python train.py --num_hidden_layers=17 --hidden_size=128 --intermediate_size=512 --norm="rmsnorm" --attn_scale=0.179 --bias="none" --extras=["some layers without attention", "local attention windows", "shifted keys", "gated attention", "value embeddings", "hashed n-gram embeddings", "a smear gate", "short convolutions", "an embedding shortcut", "learned residual scales", "skips across layers", "norms scaled by depth", "capped logits"] --init="trunc" --init_std_qkv=0.0414 --init_std_down=0.0593 --optimizer="adam_hyperball" --beta1=0.9 --schedule="wsd" --decay_shape="pow" --dataset="wikipedia_en"
Each number is 200 + 30 x the weight over its row's rms, rounded and kept within 0 to 999. Layers, rows and columns count from 0. The size before them is the row's rms in percent of the matrix's.

# o: layer 8 attention output (transposed), 128x128, rms 0.0513, rows 67-95, columns 64-127
# v: layer 8 attention value, 128x128, rms 0.0413, rows 68-95, columns 64-127
# q: layer 8 attention query, 128x128, rms 0.0417, rows 96-119, columns 64-127
# k: layer 8 attention key, 128x128, rms 0.0416, rows 96-119, columns 64-127
o67,121,196,186,170,180,206,218,186,220,266,205,185,191,201,233,160,263,203,203,167,131,171,134,213,218,187,210,181,184,180,234,203,169,208,136,160,209,217,217,211,183,200,157,134,173,217,159,175,211,244,236,154,241,161,206,174,159,227,216,221,284,238,145,155,194
v68,115,214,192,246,193,251,215,167,205,215,242,170,214,215,191,196,191,181,224,244,191,171,161,169,273,180,223,160,166,178,196,194,238,207,192,195,188,169,240,176,179,165,234,193,205,176,184,204,209,210,189,215,201,215,220,201,199,233,122,224,227,219,230,215,217
o68,111,207,205,166,214,149,207,232,204,188,152,217,219,160,192,203,171,240,198,189,220,252,223,216,173,188,182,245,227,265,224,204,205,195,197,201,223,171,181,236,221,194,197,201,162,202,200,195,224,187,161,193,234,207,200,185,203,180,257,160,191,144,220,187,201
v69,107,233,234,231,200,206,206,201,206,253,215,184,149,196,241,258,237,191,151,230,222,170,181,164,222,190,176,240,177,187,188,218,178,184,246,199,183,228,183,163,201,228,230,167,235,187,193,193,240,210,204,249,203,260,218,181,182,184,239,169,154,201,219,201,196
o69,106,197,141,229,193,196,187,220,204,214,213,229,209,200,173,153,180,190,243,173,213,213,227,226,159,179,194,165,218,209,188,183,164,225,188,212,184,236,193,228,188,192,178,240,160,162,162,206,168,217,194,150,188,163,227,233,197,218,195,271,226,210,147,153,246
v70,102,159,223,177,182,184,218,207,218,187,148,206,263,192,188,245,224,200,242,219,226,188,183,242,219,152,215,194,199,183,223,186,191,197,93,176,172,190,216,281,191,231,211,192,258,182,189,155,255,164,221,194,244,192,204,168,207,207,165,237,184,202,195,180,223
o70,107,218,189,215,244,183,187,182,200,226,270,184,192,218,211,133,187,183,172,225,200,234,207,175,220,256,198,203,231,252,193,214,176,192,276,245,233,195,189,150,221,159,209,220,192,208,237,246,206,212,177,197,193,236,198,223,193,185,253,159,248,151,220,225,153
v71,114,229,215,216,185,146,252,174,207,170,171,154,231,171,235,163,182,207,192,174,188,234,222,204,169,198,186,237,266,235,190,164,172,179,237,221,200,188,206,185,239,215,260,167,155,229,191,214,231,226,159,224,207,208,204,208,210,200,227,208,214,208,223,218,177
o71,108,199,197,184,216,217,157,183,219,224,226,240,183,206,206,228,200,189,197,214,191,157,174,177,196,224,205,162,139,145,196,202,230,222,182,147,179,215,186,203,157,184,169,217,269,208,188,204,173,175,235,174,169,181,198,217,201,209,181,196,190,240,128,171,165
v72,110,163,200,164,234,166,227,199,192,116,171,182,169,183,206,177,174,208,227,212,180,202,195,144,206,162,171,247,186,185,208,168,192,201,188,195,181,161,171,205,175,234,216,215,107,211,270,219,220,232,217,166,247,179,149,177,231,220,176,236,203,137,267,162,184
o72,106,231,189,193,176,202,169,207,202,239,248,215,206,216,202,261,222,185,219,241,168,187,177,248,194,232,220,169,228,231,191,206,201,192,188,170,230,260,235,223,237,164,201,183,197,202,160,188,222,156,180,265,193,189,201,238,186,202,234,161,213,202,141,252,204
v73,098,240,179,204,167,202,242,235,189,209,237,247,254,235,207,175,203,235,179,180,223,220,217,232,176,259,203,218,219,215,190,234,196,205,183,237,233,178,167,185,133,218,268,208,213,237,208,178,200,219,193,213,203,267,236,186,174,235,200,153,231,169,180,212,175
o73,107,194,238,209,217,209,193,220,145,245,139,170,193,187,172,186,172,215,199,206,184,197,188,177,196,123,181,181,178,216,194,207,230,207,215,187,142,186,247,208,273,179,167,220,154,131,220,200,214,146,233,190,219,147,174,150,237,136,193,207,160,218,236,195,204
v74,105,243,203,190,225,157,233,246,225,190,183,221,257,221,171,201,158,212,195,208,247,171,180,183,195,185,215,207,222,193,234,190,169,219,157,237,234,222,181,199,224,265,199,231,204,155,243,191,215,160,289,146,223,217,148,134,222,208,216,198,181,165,196,215,190
o74,116,156,207,202,171,204,195,162,147,273,204,156,171,160,272,220,238,236,211,235,177,229,228,200,204,202,195,221,176,196,190,172,174,150,245,159,162,188,202,187,225,160,160,165,194,211,194,190,248,210,167,244,206,173,235,215,147,186,182,200,228,212,220,207,194
v75,098,208,175,184,248,239,217,190,194,258,214,202,270,221,222,249,190,185,200,194,182,192,219,216,187,256,174,184,167,190,211,244,231,219,171,176,210,236,216,200,210,276,227,167,218,182,185,183,261,219,197,223,204,226,182,196,154,213,171,195,214,206,171,193,231
o75,098,210,233,274,129,158,186,189,199,204,186,222,191,224,151,183,206,210,218,235,216,229,187,202,231,172,223,202,202,226,213,191,219,179,201,237,189,171,184,226,191,196,210,240,202,187,234,164,202,161,217,152,220,186,206,187,236,218,260,181,214,187,212,185,184
v76,110,297,194,230,176,216,226,269,202,198,212,164,259,196,232,215,206,198,168,149,288,209,203,205,181,229,207,246,246,178,200,195,213,196,174,222,227,220,190,227,220,190,192,216,199,209,171,189,151,206,157,250,237,183,249,238,213,244,182,226,160,186,180,212,191
o76,101,147,152,159,218,140,186,131,205,198,186,182,205,207,222,176,179,211,195,244,198,212,205,183,168,203,205,146,173,181,185,207,235,202,216,109,182,212,182,168,176,216,176,197,209,201,227,231,236,200,236,133,187,189,169,164,172,170,197,185,229,248,188,141,204
v77,105,185,213,164,231,142,225,172,206,129,185,215,156,201,225,200,227,167,192,195,176,185,210,170,158,142,180,237,216,200,200,163,174,195,208,174,191,232,199,273,184,191,165,188,129,234,159,241,195,250,193,230,202,179,149,193,207,207,234,222,225,227,229,201,189
o77,101,182,176,210,146,235,171,170,186,233,250,198,231,207,181,223,206,205,213,226,198,200,189,246,182,278,230,176,219,206,221,210,208,193,203,202,166,168,202,146,187,215,257,187,252,166,224,147,183,149,219,187,174,218,206,237,202,182,192,197,210,179,140,200,194
v78,106,168,223,223,200,198,162,184,220,196,174,173,231,205,251,183,243,147,227,199,231,230,199,198,197,186,171,211,173,185,214,243,211,221,152,158,214,184,188,216,139,212,256,195,207,187,214,180,249,226,200,216,211,247,192,208,210,224,206,227,193,218,250,189,184
o78,110,206,185,183,241,209,190,269,177,180,231,212,183,189,107,176,164,240,185,253,187,199,163,224,198,185,222,184,174,230,194,207,177,185,190,223,182,216,204,186,246,200,171,241,177,208,177,203,223,153,216,147,177,156,253,216,178,199,223,204,226,133,110,197,207
v79,109,163,219,207,144,199,146,244,221,210,137,204,238,206,209,186,178,209,172,177,212,221,261,201,174,219,214,238,222,208,223,178,241,252,154,226,209,190,200,196,228,197,173,231,213,198,248,199,243,218,208,207,175,160,237,235,226,181,183,209,188,193,200,206,196
o79,111,228,187,173,259,197,253,194,197,175,254,206,170,216,184,152,210,205,236,215,194,225,167,195,196,199,201,161,200,171,195,212,170,170,220,173,207,221,209,180,201,148,206,179,205,228,208,228,180,188,222,173,187,219,200,155,128,190,226,234,203,213,212,222,201
v80,103,208,183,222,194,221,199,183,194,262,139,182,254,204,196,172,143,195,189,197,222,201,196,183,117,185,237,146,197,216,179,200,190,203,218,235,238,192,193,169,234,241,219,191,231,206,152,180,251,230,241,173,169,195,212,198,185,208,218,192,241,225,203,237,183
o80,105,166,248,203,188,189,201,166,189,165,227,225,159,203,257,220,219,227,199,199,169,183,237,168,235,190,215,253,176,185,228,208,215,201,180,190,184,212,183,211,198,229,186,200,238,188,231,211,179,204,219,169,239,190,218,182,193,179,136,220,142,189,205,175,201
v81,102,191,202,152,249,192,169,194,146,231,182,211,163,236,177,186,186,222,243,178,192,141,190,270,244,201,183,183,198,206,179,170,185,173,204,165,197,218,158,198,199,156,189,196,184,192,191,211,200,208,186,235,209,211,254,154,125,264,230,216,248,192,215,210,213
o81,099,211,182,240,134,257,208,210,233,177,213,201,192,151,211,221,185,195,205,187,166,239,206,162,182,174,192,224,199,229,204,203,215,212,200,218,207,147,241,219,209,249,228,181,190,230,182,151,219,184,182,192,223,202,152,271,297,188,171,129,142,225,210,211,168
v82,112,122,222,238,229,200,213,136,227,206,158,194,213,208,182,182,207,213,199,157,198,214,204,227,197,240,213,188,179,189,229,264,181,193,171,209,233,206,199,185,256,253,171,195,189,191,123,204,197,133,207,185,231,243,193,266,176,157,230,184,216,185,181,216,163
o82,101,254,184,188,170,185,192,238,160,218,218,237,153,219,257,232,165,190,222,230,150,191,199,196,201,180,178,213,216,243,182,147,175,196,231,227,192,223,199,212,148,178,196,231,178,173,287,186,171,282,217,254,235,211,184,153,221,242,140,239,185,199,235,159,239
v83,106,201,189,157,167,217,209,162,216,157,215,227,163,212,180,197,200,154,210,176,142,218,229,210,214,160,183,223,201,178,160,259,237,164,168,221,194,190,195,229,190,187,192,176,136,240,150,238,197,235,180,215,252,196,201,195,213,200,179,203,194,206,241,205,181
o83,104,216,220,183,231,176,196,192,212,203,194,199,238,194,196,241,226,216,198,225,202,187,154,212,173,250,198,186,227,230,201,198,210,216,245,174,206,203,216,211,184,195,252,235,222,173,239,159,184,174,182,180,186,207,164,211,220,168,218,190,260,207,163,210,179
v84,107,160,225,177,232,177,145,219,215,152,171,165,241,218,146,203,207,203,226,154,181,235,195,197,218,169,198,225,169,215,221,203,176,182,171,165,189,213,226,167,181,204,173,248,200,179,211,199,259,190,205,218,239,207,189,186,186,226,256,218,207,192,236,253,204
o84,115,225,200,240,157,220,247,226,191,184,184,237,184,170,230,198,207,217,205,207,184,194,163,215,172,218,198,210,193,175,188,235,215,223,172,228,242,140,228,236,224,199,184,169,244,214,190,158,204,227,206,237,202,227,184,241,223,188,193,208,225,221,123,163,185
v85,113,211,165,197,193,291,162,252,192,207,171,186,230,171,149,157,219,219,207,202,275,224,192,183,225,223,194,201,164,170,193,204,189,221,187,230,184,164,192,172,161,142,150,228,209,208,249,173,176,187,160,176,187,208,234,257,202,187,159,157,242,165,168,202,212
o85,110,210,237,219,220,163,225,216,245,166,195,192,230,250,265,176,156,186,218,182,168,209,214,213,198,186,210,188,246,243,184,185,190,186,189,156,242,242,234,213,256,198,206,185,190,184,178,243,248,180,203,232,227,201,241,185,213,190,210,234,149,188,265,173,196
v86,111,195,188,232,221,175,174,195,161,153,127,191,229,174,188,200,211,175,211,189,224,180,244,219,175,224,198,182,206,218,229,141,223,306,207,205,205,226,234,146,231,188,141,209,237,196,125,208,188,227,224,137,170,234,280,216,229,164,219,210,206,197,201,201,183
o86,107,179,205,188,207,250,210,220,225,223,261,170,204,205,177,196,153,239,177,221,234,235,137,180,218,173,198,214,181,203,171,181,220,118,212,194,198,148,162,256,209,254,234,187,184,243,252,193,205,178,223,231,163,170,201,174,133,241,158,184,191,178,173,175,191
v87,105,251,230,190,198,160,240,180,216,185,223,185,238,204,219,154,182,195,196,160,252,188,210,318,189,189,161,166,208,149,182,217,154,255,173,203,205,187,174,184,195,172,168,230,169,174,173,188,134,229,208,220,177,186,162,231,201,195,183,175,197,185,185,215,207
o87,102,148,163,222,221,161,223,202,144,203,208,169,203,231,228,224,198,224,203,214,213,239,230,107,205,189,225,220,216,257,237,183,224,184,221,203,205,254,204,202,212,229,237,186,179,242,209,205,213,187,216,189,223,181,167,206,193,175,161,234,193,222,238,121,188
v88,111,246,213,191,176,245,263,245,188,206,152,182,166,190,190,257,185,189,187,223,213,211,216,179,216,222,222,222,155,177,180,161,236,194,291,216,180,183,161,183,260,205,194,160,218,224,161,224,198,207,194,203,193,193,235,225,181,227,204,174,150,149,168,217,198
o88,114,179,188,213,209,192,167,160,248,202,271,236,262,212,206,191,255,216,195,156,195,179,171,201,191,194,164,172,252,203,214,214,243,227,172,140,231,252,196,229,161,214,215,215,208,196,203,182,179,236,205,186,211,203,183,135,202,203,194,203,241,271,241,172,176
v89,105,228,243,219,227,228,189,205,198,240,256,220,199,223,203,232,220,192,149,204,201,188,252,297,154,197,211,213,174,140,266,201,220,205,239,204,214,218,230,170,228,221,122,202,221,212,204,236,204,218,209,249,209,192,157,134,212,144,165,199,184,158,174,185,155
o89,102,179,177,207,181,158,258,174,162,179,186,172,169,200,195,141,198,204,238,200,239,204,179,164,236,186,136,214,236,251,126,215,223,216,174,183,199,217,189,246,166,199,234,210,186,201,170,163,193,204,217,190,231,234,207,205,164,237,227,242,212,180,225,223,229
v90,110,247,203,194,184,208,229,188,232,187,144,178,236,187,165,160,211,239,241,155,211,153,193,200,196,160,212,218,245,200,179,264,214,200,200,202,235,198,246,226,231,170,197,195,195,185,178,179,246,186,212,239,138,236,184,240,202,159,242,171,226,166,219,237,203
o90,101,141,192,185,217,227,181,207,179,199,211,242,169,230,241,223,206,134,193,221,209,254,231,221,187,248,218,156,182,230,227,139,195,186,207,199,194,193,178,205,179,222,180,232,224,195,211,235,191,213,178,184,170,141,192,242,232,221,194,256,144,267,165,143,212
v91,109,279,203,181,163,217,218,183,181,194,196,138,253,194,243,177,213,162,199,187,219,196,171,282,175,217,186,174,188,221,232,233,190,215,221,209,227,201,173,175,241,146,199,198,219,186,176,180,144,217,185,243,200,235,254,213,209,186,216,208,185,250,155,201,174
o91,104,155,188,202,222,190,178,176,229,167,202,226,190,211,193,171,174,215,175,191,205,199,242,124,209,197,243,213,170,173,186,194,220,201,197,173,187,222,162,220,161,252,201,219,194,205,182,233,214,223,222,118,158,166,202,242,214,218,185,189,156,190,262,130,240
v92,112,151,223,233,242,134,207,253,131,218,193,185,198,207,207,200,162,243,194,169,261,149,167,157,192,225,188,137,200,240,185,173,225,202,237,203,233,236,215,190,187,161,209,205,222,166,174,170,217,222,243,166,196,241,213,187,204,235,246,208,186,177,204,214,210
o92,126,214,128,177,150,253,196,168,247,191,182,192,188,163,184,192,209,189,211,260,169,219,236,214,207,159,210,272,161,167,220,195,208,152,171,210,175,163,197,206,220,238,173,190,172,229,224,224,219,154,196,206,190,156,210,202,182,164,148,162,209,200,195,213,163
v93,105,198,226,234,221,242,187,114,207,244,196,185,187,214,242,190,211,168,176,177,164,223,194,216,177,257,248,131,184,208,204,228,201,198,200,216,228,199,221,239,261,224,232,205,197,197,182,156,157,161,223,158,218,192,197,235,242,180,187,183,207,229,172,197,244
o93,101,189,206,205,202,135,228,191,185,149,205,215,208,187,153,205,180,222,194,210,229,169,235,176,231,142,152,244,185,196,208,221,206,206,212,248,184,192,164,188,135,204,182,207,197,197,207,248,207,249,216,250,205,215,199,164,158,201,213,221,176,172,264,208,184
v94,100,199,218,227,229,230,156,296,215,169,186,198,182,173,175,217,199,201,204,220,251,213,134,153,243,176,199,237,185,174,202,202,191,218,191,217,166,215,207,166,186,152,190,196,223,193,166,174,168,171,191,201,155,215,273,204,234,162,198,183,186,184,208,173,182
o94,098,239,145,180,194,249,193,185,175,246,209,180,215,204,226,180,179,185,212,205,157,169,202,277,162,225,166,159,197,216,185,199,204,162,163,146,216,207,177,253,184,225,177,213,178,238,182,241,237,189,165,191,156,167,214,228,177,236,211,250,189,186,179,208,212
v95,106,267,154,208,204,237,256,153,195,253,174,197,225,199,236,210,210,171,127,235,131,180,205,202,210,182,148,244,242,175,225,190,219,244,222,177,214,182,202,182,202,285,187,197,193,172,205,187,234,247,233,169,169,213,146,220,206,148,166,186,179,219,192,188,213
o95,102,190,269,217,182,151,178,253,202,215,246,219,205,213,189,214,197,254,269,178,249,252,214,204,238,206,218,193,191,228,163,165,207,168,240,217,181,277,192,213,185,151,209,234,206,191,209,242,200,159,196,192,231,177,235,174,165,186,194,232,190,149,215,239,188
q96,078,237,187,195,176,206,185,154,209,147,228,210,153,172,195,238,195,222,209,189,214,212,189,212,209,182,224,219,200,229,190,232,139,238,197,250,194,184,187,193,180,216,193,254,243,153,230,186,189,186,253,233,171,184,224,171,172,177,193,166,189,148,193,210,208
k96,070,208,243,220,189,170,164,192,211,169,226,242,189,171,248,242,192,186,211,209,302,278,184,193,172,205,196,220,212,200,211,186,219,236,185,185,214,213,211,175,223,206,209,182,190,199,195,258,173,153,208,162,189,164,213,225,173,224,168,216,157,199,196,221,204
q97,109,205,201,212,207,184,146,171,179,195,169,239,219,230,172,179,208,222,202,226,197,198,202,210,184,249,207,175,194,238,210,222,174,217,180,170,118,208,220,178,191,224,218,200,161,197,168,159,148,195,208,241,191,190,213,181,242,275,170,151,173,252,132,214,207
k97,074,262,218,245,185,195,198,187,210,261,168,262,158,242,192,204,171,190,218,168,172,203,233,212,231,173,199,218,187,222,215,174,244,201,216,218,145,190,179,184,224,161,198,229,210,200,230,158,198,169,202,153,200,192,134,216,177,173,256,192,213,130,209,220,112
q98,108,162,212,174,178,229,173,164,214,214,213,182,209,191,187,168,210,219,241,208,181,199,145,206,196,240,196,191,180,188,233,256,219,220,182,233,145,180,237,151,213,249,180,270,209,152,171,153,193,209,199,175,199,203,171,243,251,226,173,171,238,214,133,218,133
k98,079,209,223,222,230,219,208,210,222,212,216,225,170,211,205,148,214,205,191,158,236,195,198,207,208,163,223,163,217,193,177,225,185,160,195,177,191,218,197,245,222,201,211,187,151,267,208,174,194,213,166,223,209,173,172,183,185,164,228,163,259,199,248,193,171
q99,108,198,229,210,183,198,244,206,212,217,142,132,215,170,245,168,197,236,189,170,221,223,233,189,218,133,197,252,178,171,203,217,275,184,178,248,243,208,228,216,204,182,160,185,162,182,226,250,152,230,187,197,191,232,211,231,132,206,184,231,181,212,252,180,222
k99,083,170,186,174,208,171,141,168,175,222,190,200,195,183,158,202,181,273,141,167,241,240,192,216,189,213,179,257,153,199,211,188,184,203,180,249,166,275,234,159,230,159,191,194,214,218,233,282,221,185,187,223,171,233,184,167,221,183,219,217,174,167,220,250,211
q100,095,179,196,178,177,227,196,210,213,161,206,184,157,165,235,204,188,145,223,200,184,230,203,165,151,163,231,253,236,179,214,190,210,205,204,235,195,230,212,200,177,198,174,146,206,178,178,285,149,204,141,201,165,215,208,208,168,203,179,218,95,227,199,197,173
k100,101,199,151,239,200,137,190,172,245,139,194,181,173,181,205,244,180,262,194,223,200,217,205,153,203,208,172,240,180,176,223,202,225,175,225,222,205,233,201,195,111,222,166,201,206,173,223,215,248,206,221,192,183,208,218,185,210,253,195,224,173,189,229,153,247
q101,110,156,243,149,232,206,160,190,225,232,193,198,209,248,213,203,146,180,207,198,176,207,204,228,184,200,193,160,172,179,225,230,203,238,232,251,176,169,180,162,190,221,229,223,217,148,245,153,193,205,172,179,193,211,237,218,256,173,178,176,211,219,167,134,192
k101,098,148,192,202,221,253,148,204,210,187,197,198,192,267,191,177,259,168,216,216,213,211,210,204,223,187,232,171,225,217,202,230,210,207,206,159,159,147,176,212,241,220,202,225,178,173,213,223,247,192,175,221,201,199,175,211,202,184,221,178,218,213,185,208,176
q102,102,198,190,215,233,228,227,193,198,232,177,175,189,167,204,268,135,235,224,198,206,173,204,251,185,177,185,175,210,222,162,182,208,184,168,250,204,235,244,196,228,179,204,199,199,207,172,219,202,244,170,226,263,213,235,212,229,215,211,192,225,222,180,197,196
k102,118,175,232,227,209,163,258,227,182,192,213,194,175,196,170,169,152,253,171,218,235,169,234,200,193,159,202,204,222,259,191,199,127,188,180,210,181,233,183,154,191,168,228,231,140,197,227,189,172,239,230,175,229,200,229,157,260,226,221,173,209,210,211,200,142
q103,093,224,201,226,141,204,177,213,172,163,202,144,179,189,157,173,228,160,175,216,205,231,153,201,206,244,144,206,143,202,218,138,225,205,162,182,156,176,208,176,199,184,200,172,186,232,260,250,196,180,203,194,121,213,159,169,191,178,209,177,222,156,253,193,199
k103,102,214,222,214,197,198,157,197,140,181,224,195,219,186,194,179,199,188,222,151,247,213,214,210,196,139,188,247,206,198,193,186,183,192,176,211,233,183,220,165,211,182,194,244,196,167,235,190,173,204,128,226,151,216,217,179,187,150,178,188,251,129,199,238,178
q104,101,183,203,176,182,243,209,169,157,159,210,227,162,181,209,190,207,189,179,215,213,192,225,232,259,181,243,236,214,179,209,185,263,237,180,182,178,211,253,182,211,219,196,195,120,198,199,202,178,234,227,201,198,239,213,177,164,191,180,190,219,205,224,193,198
k104,103,202,167,208,160,139,162,217,193,212,197,127,181,207,173,194,229,162,201,240,233,226,206,241,199,189,172,207,203,193,194,202,174,195,215,160,177,133,199,149,208,175,179,223,204,224,205,203,223,182,253,234,182,257,219,244,199,176,167,170,199,176,168,162,190
q105,102,222,174,179,222,164,216,194,186,224,214,217,173,184,230,216,188,205,151,183,175,205,207,195,194,217,205,253,233,188,226,163,289,213,220,208,235,256,192,223,243,169,156,260,204,189,187,232,236,214,219,227,264,233,244,190,173,214,183,193,173,175,236,217,210
k105,093,250,224,227,219,180,150,191,204,214,169,230,215,200,219,208,189,228,138,188,209,202,250,149,137,203,205,232,238,250,193,196,221,246,201,209,200,230,238,193,206,208,187,255,162,226,226,229,172,170,272,184,223,212,194,187,193,232,203,205,169,202,226,130,242
q106,107,213,240,172,180,204,229,209,212,207,166,236,206,233,238,218,224,208,219,219,224,201,205,217,260,175,188,228,167,213,211,222,171,167,229,206,232,219,241,160,114,211,182,210,253,170,251,186,174,163,180,238,233,212,211,244,241,203,180,198,203,203,212,193,171
k106,103,169,228,164,211,185,195,230,175,216,254,209,155,198,189,234,120,196,217,235,156,159,163,205,207,232,185,219,205,172,176,220,215,169,218,225,243,203,199,231,188,204,238,211,250,184,206,204,136,188,188,219,233,222,282,191,193,187,169,225,194,170,177,170,150
q107,103,170,223,205,172,251,172,254,226,151,192,216,256,188,203,206,220,240,270,186,253,200,192,173,133,207,244,167,186,201,162,219,139,182,171,254,191,182,216,188,202,229,173,179,215,201,178,200,238,184,186,233,186,187,146,223,246,200,172,212,187,168,245,165,166
k107,106,206,241,227,169,226,256,243,185,185,190,193,236,191,236,207,249,207,281,126,234,145,222,195,207,220,211,220,198,203,223,195,154,203,150,289,220,204,185,186,190,237,237,181,242,219,183,139,249,193,176,201,187,211,231,210,253,234,174,204,191,221,238,228,170
q108,105,216,124,182,201,151,225,203,197,192,205,138,248,195,147,210,164,237,142,226,203,209,188,192,253,180,196,188,200,199,207,213,183,212,206,170,173,221,176,204,253,187,189,183,216,208,152,181,180,200,205,177,211,176,201,168,226,193,208,227,176,247,208,183,246
k108,119,223,157,194,232,225,177,173,226,182,201,121,222,248,214,202,251,194,131,189,226,219,230,178,201,231,154,231,177,171,204,209,186,205,201,168,224,158,232,152,190,188,189,170,149,214,197,203,206,199,214,172,211,200,181,176,194,228,191,246,165,273,226,186,236
q109,101,212,239,198,273,234,214,214,199,200,219,195,179,256,206,181,214,192,240,163,177,201,200,215,148,205,219,219,234,207,213,218,139,183,231,170,188,180,175,186,213,171,233,235,188,171,236,188,167,215,164,160,179,166,165,205,216,198,235,204,251,238,182,182,195
k109,099,203,155,160,246,244,214,185,148,243,138,237,203,197,192,205,207,189,205,230,193,179,207,220,211,195,231,139,162,176,215,242,195,151,241,215,192,231,161,230,241,189,230,175,176,208,210,190,184,184,169,214,188,189,172,163,210,213,230,247,219,184,176,210,155
q110,103,227,179,229,205,161,246,224,153,209,170,156,263,195,196,212,187,202,146,216,167,200,203,211,261,200,167,205,178,191,192,206,259,180,182,180,203,218,216,236,208,188,142,242,214,205,167,271,227,227,193,216,199,199,235,191,168,190,147,170,179,163,213,236,223
k110,117,272,192,185,197,127,193,178,201,242,183,219,178,193,251,173,204,226,227,198,222,237,195,209,246,197,150,227,154,218,164,188,155,205,247,209,185,214,220,193,246,186,180,230,192,239,200,253,178,207,201,155,183,232,234,221,169,181,122,199,211,214,274,191,203
q111,115,235,173,198,170,133,243,172,204,238,188,159,179,222,203,209,168,220,135,223,226,196,218,173,228,246,172,219,199,170,234,161,274,215,231,200,203,204,213,195,197,194,157,196,255,243,218,198,191,174,187,185,208,179,164,148,209,169,226,217,178,226,218,176,236
k111,114,173,197,202,244,192,146,159,146,173,261,183,171,219,187,209,173,192,189,153,229,201,216,191,234,183,180,208,244,180,168,176,203,191,159,166,189,225,230,198,210,186,212,185,128,214,183,182,218,232,186,152,219,160,222,188,176,172,229,180,162,231,199,211,221
q112,093,149,185,146,228,257,179,217,240,256,220,181,137,183,187,179,231,164,175,205,179,181,231,220,275,160,171,244,200,195,189,183,193,237,217,191,195,220,175,161,207,189,204,205,181,175,214,213,214,213,229,207,200,234,239,235,155,194,175,172,248,212,211,125,197
k112,094,221,168,177,243,156,172,170,207,174,205,204,135,168,206,198,174,200,237,212,229,158,152,229,160,181,183,194,207,165,166,209,237,214,227,182,199,228,249,211,203,171,198,183,177,207,250,151,227,214,170,226,281,197,215,155,190,217,159,224,176,200,195,172,169
q113,106,198,199,208,185,140,173,192,272,185,225,197,250,206,205,223,166,152,181,206,221,213,207,224,177,135,128,199,195,200,230,197,189,206,180,201,157,205,229,201,270,209,145,126,170,214,242,224,222,187,216,222,213,200,181,196,242,200,186,181,172,239,188,214,208
k113,110,230,137,159,192,178,229,260,205,214,185,230,166,208,176,158,217,170,207,218,202,244,245,164,169,158,223,230,276,202,171,199,189,186,187,195,121,222,143,215,194,208,218,209,177,181,236,242,175,203,160,244,197,198,216,259,222,231,208,189,178,236,224,196,190
q114,096,186,203,137,212,236,163,194,231,193,170,212,210,214,171,245,216,216,193,192,175,177,176,243,211,176,202,194,190,189,184,244,159,199,153,238,181,182,172,226,145,261,159,181,201,195,163,206,245,246,140,185,225,196,264,222,186,223,190,229,171,219,211,195,261
k114,102,201,155,263,193,197,177,196,184,179,239,144,223,182,265,208,190,210,201,161,167,228,217,182,151,215,177,219,225,229,213,199,204,182,147,188,199,153,174,237,225,240,196,183,196,170,203,224,221,230,190,170,182,215,193,215,206,158,120,183,174,215,185,237,187
q115,096,208,231,214,180,163,189,185,221,159,201,201,224,186,219,201,165,197,222,208,263,157,234,203,229,171,153,179,151,190,204,163,208,204,166,227,257,223,201,179,183,224,193,150,216,238,224,221,201,248,243,169,191,181,219,178,190,235,183,201,125,198,231,231,178
k115,096,210,181,224,188,235,233,195,241,205,261,240,277,202,257,221,189,162,186,206,236,220,231,207,196,203,181,221,187,205,224,173,233,200,208,207,139,177,222,173,150,185,188,211,157,164,174,188,196,184,191,215,177,181,157,205,238,212,159,191,192,273,217,150,202
q116,096,247,195,226,170,222,224,243,165,169,237,167,277,240,186,268,224,209,218,220,221,143,220,196,200,219,212,179,160,200,166,206,167,192,211,245,216,228,202,243,195,187,179,165,151,257,209,190,166,196,187,197,222,158,186,158,205,202,183,252,202,210,231,251,160
k116,114,209,222,187,147,178,200,169,185,178,156,254,204,240,210,259,211,238,194,142,176,208,219,213,220,195,181,178,172,144,176,201,170,208,199,159,197,140,203,154,119,214,168,229,216,249,172,222,192,161,188,170,186,201,215,176,200,179,216,210,203,226,156,253,181
q117,100,205,197,191,252,248,187,200,114,148,220,194,215,233,206,171,201,208,191,245,235,174,161,205,199,200,218,157,180,202,229,234,202,179,190,173,184,187,211,184,219,161,182,231,232,180,194,243,161,175,177,217,241,161,200,164,253,196,239,261,195,159,177,222,184
k117,112,209,202,207,187,223,194,176,201,210,156,171,202,226,190,193,206,200,226,222,219,142,196,234,243,204,168,188,165,229,231,218,171,217,254,212,189,186,143,224,183,113,162,151,244,226,134,223,189,174,251,173,214,242,206,221,185,226,187,211,206,173,185,196,217
q118,104,204,195,244,174,183,181,191,207,170,180,207,174,216,226,241,188,206,152,234,236,160,225,210,253,229,224,222,176,180,227,167,273,232,272,225,192,246,210,168,193,217,223,196,203,200,207,167,157,218,276,234,229,216,207,220,219,175,207,182,180,191,180,200,172
k118,101,193,275,197,192,191,241,156,208,228,183,212,153,263,216,241,216,205,201,187,189,190,234,206,262,208,215,194,173,199,217,169,217,167,240,169,218,184,221,190,210,173,156,226,213,238,186,128,170,166,187,174,201,181,180,169,178,226,162,152,168,218,216,231,174
q119,093,185,253,200,144,161,159,236,195,178,180,203,220,231,195,242,167,200,206,179,244,175,202,143,194,177,175,190,113,199,191,235,222,231,184,184,182,215,205,231,204,198,180,163,180,230,218,196,166,177,180,228,219,236,152,237,201,221,201,185,205,209,245,234,259
k119,094,203,193,260,201,204,240,226,170,164,205,196,231,204,174,204,138,197,252,213,177,219,186,189,183,178,242,229,230,149,122,180,226,226,187,189,169,215,165,170,188,143,170,224,186,233,203,243,190,230,265,220,185,193,175,236,232,240,172,199,169,185,235,190,165